config.toml
n_head = 6
vocab_size = 8192
norm = "rmsnorm"
tie_embeddings = true
optimizer = "muon_variant"
Each number is 128 + 32 x the weight over its row's rms, rounded and kept within 0 to 255. Layers, rows and columns count from 0. The size above them is the row's rms in percent of the matrix's.

# layer 8 MLP gate, 704x256, rms 0.0622, rows 432-440, columns 0-127
size [105 100  98 103  99  97 100 100 104]
[[107 135 147 111 139 172 111 133 151  52 122 108 114 123  70 116 158 133 145 116 126 168 109 193 145 110 125 136 132  91 110  86 191 147  77  94 119 111 128 167 146 123 122 121  97 158 150 133 108 124 104  85 134  87 124 121 172 124 141 176 168  83 139 139 147 113 132 127 180 122  89  87 155 166 144 165 147 108 102 105 130 146 105 146  72  90 160 144 188 104 155 118  95 147  97 179 145 129 177 114  75 176 156 144 142 150 132 131 144 106 148 168 159 146 149 117 118  60 161 155 133 192 110 105 107  99  98 153]
 [124  38 150 157 124 161 126  82 114 152 165 151 142 110 181 123 184 111 183 147 125 156 125 165 152 108 141  86 143  97 115 106 112 143 127 143 109  87  96  97 152 182  52 122 147  99 159 143 102  86  92 156  93 111 153 110 107 123 164 155 130 108 165 161 120 134 127 128 101 155 139  96 131 176 150 112 111 115 115 100 146 173 191  85 101  91 158 183 123 128  94  75 158  88 153 124 145 118 134 131 123 145 125 127  60 164 119 113 115 116 124 102 114  80  67  78 135  95 130 129 137 149 118 102 172 102  92 116]
 [115 144 161 141  91 122 181  35 186 121 116 105 114 137 131 143 163 148  56 145 120 158 168 122 187  77  78 142 145  94 155 166 152 135 123 159 114  83 119 165 139 147 134 143  78 124  62 105 154 174 171 157  96 110 159 140  73 115  57 192 129  82 120 145 119  84 145 158 113 111  68 112 136 147 137 114 117 123 134 115 129 110 138 172 158  86  89 136 108 136  58  78 105  75  96  75 178 112 124 141 179 148 123  91 157 145 137  89 153 146 101 122 103 128 124 150 153 168  94 136 139 169  93 159 149 178  99 110]
 [165  84 108  80  85  91 137 163 159 109 129 117 124 178 118  90 123 126 102  70 120 119 128 166 118 117 158 106  95 123 123 155 168  93  79  96 135 141 124 144 118 110 183 150 170 196  87 113 170 105 145 156 130 139 172  53 107  98 110 140 130 170 111 137 135 165 114  99 148 100 186 108 146 134 109 164 156 169 158 106 204 161 109 140 206 137  81 165 112 105 147  87 144 183 127  99 171  74 178 114 190 145 176 125  82 134 123 136 126 128  98 115 113 114 125 134 128 104  81 115  91 168 120  85 148  88 195  99]
 [181 126 168 120 116 153  90 129 125 107 122 202 124  92 117  72 114  87  77 151 171 109  90 176 113 129  98 140 140 167 118  92 119 126 144 100 109 160 145 132 120 112 123  95 120  97  77 128  93  90 123 146 126  85 182 141 127 120 144 157 179 194 152 137 127 118 100 113 138 153 144 147 136 129 113 112 159 139 137 151  89  65 148  58  81 187 149 100 112 185  91 114 148 119 115 210  87  97 176 126 144 120 134 131 186 125  82 173 113 160  55  97 143 142  89 106  96 122 132 150 174 107 116 101 184  99 144 173]
 [ 87 172  86 153 129 165 103  92  95  76 116 152 168 123  88 130 138  72  73  85 101 140 106  85 112 158  99 101 121  81 116 144  86 126  34 111 149  81 162 126 162  98 123  81 151 100 188 129  96 170 105 160 108 202 120 124 128 166 163  97  89 121 114 175 110 151 107 157 151 204 122  92 112 139  87  54 121 190 107 115 164 167 119  90 105 111 166 111 140 129 110 140 126 124 114  97  94 110 132 166 146 184 112 153 142 206 169 187 141  88 101  84 132 138 126 189  87 150 156  93 134 135  74 147  95 133 115 157]
 [145 160 111 135  78 160 128  98 165 137 110 159 117 126 139 111  74 144 207 137 112 166 121  85 152 128  82 132 154 132 111 115 170 160 143 165 122 114  89 114 126  96  86 121  78  78 119 127 109  65 142 164 136 178  96  50 114 145 131 109 145  84 100 119 159  91 167 108  99 195 159 126 110 104 156 117  73 159 142  87 123 195  83 187 126 129 151 171 127 143 166 165  95 194 149 127 105  87 107  91 142 108 119 174 137  47  91 174 145 101 109 122  81  99 114 188 185 146 168 140 102 145 171 111 121  78  74  89]
 [ 96 153  71 150  98 101  78 169 142  51 156 122 181 127  55 112 178  66 128 110 160 143 181  82 162 155 138 188 135 158 152  95 100 173 151 122 115 114 120 138 159  99 160 109 118 126 192  60 116 110 119  93  85 113  98 146 162 105 154 112 165 160 124 106  83 127 116 129 129 142  84 232 106 179 145 168 104 142 117  81 162 181 126  98 143 105 138 117 165 147 109 104  93  61 143 121  72 143 165 111 110 182 158 156 126 144 112 162 110 180 144 162 122 121 139  70 109 108 151 145 121 121 142 178  45 133 103 117]
 [131 127 158 133 121 126 127 137 117 203 155 142  85 107  94 110 112 117 149 133 158 118  71  95 106 153 110 131 105 110 153 185 141  98 109 150 150 163 131 184 187 117 102  94 148 127 153 137 142  27 103 118 167 132 128 108  93 132 149 143 125 106 161 151 157 120 113 140  98 128 127  81 122  97  88 100 183 133  94 169 128  98  86 137  96 123 139 154 177 132 135 164 137 109 172 142 139 134 114 121 114  85 149 126 131 141 112  74 104  94 175 117 133 145 108  31 121 129 165 156 116 192 156 161  99 138 140 142]]
# layer 8 MLP up, 704x256, rms 0.0645, rows 432-439, columns 0-127
size [103  97  96 106  96  96 103 104]
[[198 101 159 220 146 119 116 161 148 113  93  45 141 130 127  80  92 171 130 121  80 132 147 194 147 159 162  94 192 198 133 147 111  90 134 154 165 111  94 111 116 133 176 166 120 178 120  81 120 140 137  68  66 111  78 146 152 129  60 154  94 180  65 156  91 134 106 135  96 110 170 200 169 118 195 154  93 154 138 143  76 152 116 145  90 107 132 106 120 153 131 129 189 176 135  85 154 150 166 113 139 175 137 107 161 100 170 137  93 129 113 162 130 119 122 152 139  61 111 143 152 119 100 111 149 108  42 124]
 [156 131  54 145  94  86 188 144 142 132 135 112 176  78 141 170 158 128 148 184  84 156 137 145 127 101 181  99 137 115  89 104 148 175 154 129 134 161  93 131  85 153 111 110 131  76 143 137 110 152 138 132 118 102 123 184 127 170 141 143 108  96 124 121 133 177  94 150 129 101 103  62  82 122 108 155 152 177 117  49 106 105  85 132 143  83 162 143 127 129 109 129 149  92 142 118 113 139 108 145 110 128  99 228 120  73 133 137 116 135 169  54 156 108 108 103 137 109 155 190 121 137 132 184 111 132 108 160]
 [ 51 125 150 130 173  71 166 108  88 192  63 150 110 176 105 114 102 164 209 153  59 123 164  92 156 141 142 109 146  94 159 196  98 104 161 132 155 152 111 140  89 163 135  84 118 136 123  98 121 114 144  78 136 145 212 112 140  93 167 199 198 120 165  72 130 142 120  75 116 127 101 124 124 152  87 161  97 168 138 139 140 118 152 145 151 110  74 157 110 160 142 147 184  81  62 109 153 112 113 127 136 176 146 131 162 127  92 118 158 143  94 152 147 113  62 169  95 139 134  92 143 167  64  98 137 111  43 147]
 [ 90 174  99 121 117 121 124  81 152 119  71 152 144 147 119 144 208 137  79 104 130 140 176 134 149 170 190 150 195 101  88 115 127 117 125  78  75 125 129 126  86 105 151 154 102 117 168 122 156 120 177  95  99 149 160 123 136  82  87 119  79 126 101 150 101 127 154 169 149 142 172 104 190 131 106  97 102 151 120  89 159 115 143  80 112 175 152 142 125 164 174 122 127 120 179 174 132 141  95 156 154 142 117 133 157 124 162  79 192 154 115 136 115 198  22 130 145 120 116  61 123  76 116 147 106 134 150 157]
 [139 111  92 114 151 134 111  85 152  77 138 137  95 127  99 130 122 115 167 156 125 176 105 107 117 116  95  97 174 151 161 142 162  65  97 115 123 170  59 152 115  66 135  71 110 188 110 119 126 118 157 138  90 137 115 156  99 161 180 146  30  66  94 154  84  98 135 140 127 158 145 155 183 108  80 169 109  86  84 134 181 147 121 145 152 168 142 116 149  71 102 107 104 118 123 136 137  99 106 175  95 111 126 161 127 154 105 134 177 138 113 161 115 153  87 126 106 177 105 134 128 101 133 156  68 105 120 127]
 [103 148 146  62 112 135 106 163 172 158 131 127 111 188 178 202 129 106 119 159 121  98 130  96 133 105  94  89 163  45 124 109 138 115 158  95 130 122  96 141 128 132 155 147 170 186 118 124 123 125 143 165 107  90 241 159  96 146  95  93 123 128 156 157 139 121 121  71 105 114 148 155 164  83  98 143 134 101 141 110 111 156 124 143 119 126 150 155 180 139 187  89 140 129 148 128 149 150  95 148 148 103 153  85  45  89 130  76 126  90 143  77 117 105 120 200 108 156 123  57 171 172 180 108 141  58 115 146]
 [147 184 123 167 181  61 121 142  99 162  86 130  78 174 138 141 161 119 153  84 113  81 100 151 178  95 127 147 110  81  90 113  85 120 144  91 170 108 107 162 125 145 107 169 145 143 152 128  68 164 138 115 163 124 164 147 137  85  99 175 132 108 159 155 144 120 121 115 157 107  90 170 162 132 151 125 141  87 192 178 106  98 139  49 117 103 118 136 141 123  75 172 138 123  99 164 140 131 168 123 101 150 141 161 126 149 121 158 199 188 175 149 134  83 147 188 123 121  92  88 210 104 183 142  99  89 176 136]
 [133 125 130 138 182 134  70 116 128  99 161 129 154 151 117 109 115 154 133 172 105  49 113 124 103 157 148 125  70 115 141 108 116  84 189 146 147 115  94 103 119 131 135 108 150 147 125 185  68 158 100  85 148 157 178  63 155  71 136 189 175 168 146 188 169 121 154 106 184 138  64 118 131 148 101  85  78  66 137 119 131 117 202 173 135 180  35 132 153 136 134 137 151 155 118  96 122  85 112 127 143 108 104 146 150 116 121 156 143 108  99 156  80 180 118 139 142 131 201 102 129 106 127 184 149  83 170 170]]
# layer 8 MLP down (transposed), 704x256, rms 0.0152, rows 432-439, columns 0-127
size [101  98  95 105  97  97 101 101]
[[144 162  98  88 149 124 149  99 123 136  90  72  92 152 104 206 143 117 151 109 199 141 115  84 103 158 146 124 152 131 160  77 127 119 133 127 106 160 143  99 105 122 105 164 150 146 113 164 145  79 174 101 180 140  87 120 181 131 177 121 130 117  89 150 151 137 109  79 132 132 118  59 114 152 131 109  97  71 146 149 132  94 109 194  76 137 189 145 106 101 123 110  95  85 132 106 104 142 176 161 125 145 125 109 100 116  69 165 111  54 110 157 142 141 191 177 131 110 146  99  92 112 114  81  85  99 124  96]
 [105 106 134 169 144 151 126 123  92 121 132  63  98 148 186 178 140 166 126 166  95  80 113 135  82 199 140 108  56 160 167 142 126 105 142 133 157 108 177 121 108  61  68 171 138  89  94 131 149 157 158 126 203 154 151 131  92 163 174 101  91 103 146 148 127 156 142  82  72  96 123 162 176 146 105 136  75 183 117 155  90 227 105 121 116 154 134 150 108 117 145 134 143 126 114  86 162 163  90  97 129  79 104 119  90 131 161 214 102 153  92  96  99 179  93  68 122 136 130 103 160 159 111 145 145 113 115 171]
 [ 88 147 155 102 100 183 129  85 124 112 123 140 127 154 111 177 126 179 109 164 117 172 128  89 183  76 100 174 173 146  64 148 188 162 108 189 144 136 112 109 211 110 119 150 115 119 151 128 138  99 147 171 127 173 157 180 125 115 168 106 121 114 113 150 106 148 148 136 163  69 100 146  74 102  81 107 124 200 125 154 170 127 125 133 165 121 110  63  99 112 163 167 117  97 178 155 100 147 113 122 130 123 103 100 157 109 138 126  74  91 147 147 103 121 109  78 171 165 133 133  89 112 144 123 159 179 198 127]
 [139 110 159 160 109 150  91 123  95 146 129 122 131 114  87 118  90 132 139 134  97 115 121  69 152 149 132 193 106 113 146  95 149 151 123 106 145  53 121 158  98 161  98  98 148 146 183 125 122  65 120  66  80 124 122 176  72 156 143 112 123 133 166  71 162  95 132  69 133 137 137 194 132 128 155 125  96 114 131 156 121 112 119 137 157 154 117 111  82  59 102 186 151  73 157 158 110 117 123 141 103 101 138 139 136 187 128 138  73  94 132 149 149  97 173 119 109 164 142 165 107 163 137 151 146 167 102 159]
 [125 105 164 104 103 129 115 149 139 130 147 104 155 104 122 119 110 182 119 147 197  67 115  85 137 140 173 153 121 141 138 130  94 139 130 135 101  84 171  78 141 162 128 190 134  61 146 117 151 124  83 147 103 128 125 123 114 116  69 183 110 142 111  75 123 104 121 120 137 176 192 157 108 161 128 151 135 177 121 131  70 130 134  83 118 116 111 100 123 188 158 107  93 158 120 165 121 126 113  45 136 205 117  96 143  73 115 116 111 134 122 105 142 132 118  83 142  81 138 157 164 220 100 126 178 114 161 140]
 [111 105 120 152 139 149 128 100  94 125 149 170 103  42 121 121 171 113 113 119 156 138 105 120  92 145 122 121 159  92  86 152 140 183  36 116 121  81 143 108 189 146 154 164 126 102  82  72 108  84 157 133 108 142  73 174 135 145 144 105 139 105 127 161 115 150 135 177 133 196 118 149 109  90 129 113 108 202  91 154 138 125 100  65 111 171 136 101 148 128  92 116 193 126 137 140 161 144 118  94 129 114 108 140 171 148 134 200 117 169 126 124 146 205 113 122  92 151  79 153 115 116 120 135 122 173 131 148]
 [142 103 115 140 112 117 102  99 167 130 130 124 105 166 149 135 161 161 219 140 170  98 188  59 181 111 130  95 181 165 100 149 154 118 159 172  83  97 134  58 164 137 141 137 149 133 104 126 139 118 117 110 112 121 119 118 156 179 149 104 108 121 156 128 137 172 129 170  59 198 183  93 147 159 139 170 140  88  68 150 107 100  83 177  93 125 180 160 153  99 118 104 128 112 153 118 126  80 149 146 123 153 188 116 121 120  95 174 108 133 134 100 126 166 130 148 191 177 130 117 111 169 164 125 120 162  99  79]
 [160 131 121  85  91 102 144  67 129  71 154 118 151 124  95 119 158 184 127  77 113 134 214 137 155  97 176 104  99 122 155 126 117 137  96 143  94  86 138 156  91 157 159 125 156  91 126  89 143  85 107  99  95 118 107 169 120 152  80 116 135 134  92  94 130 152 170 123 125 202 127 172 139 100 122 164  93 160 108  61 140 167  85 148 192  96 151 120 147  86  91  97 109  56 173 149 142  80 152 141 155 159 128 106 105 141 103 168  84 115 135 138  90 112 165  73 136  84 140 124 153 149 105 157  73 129  82 125]]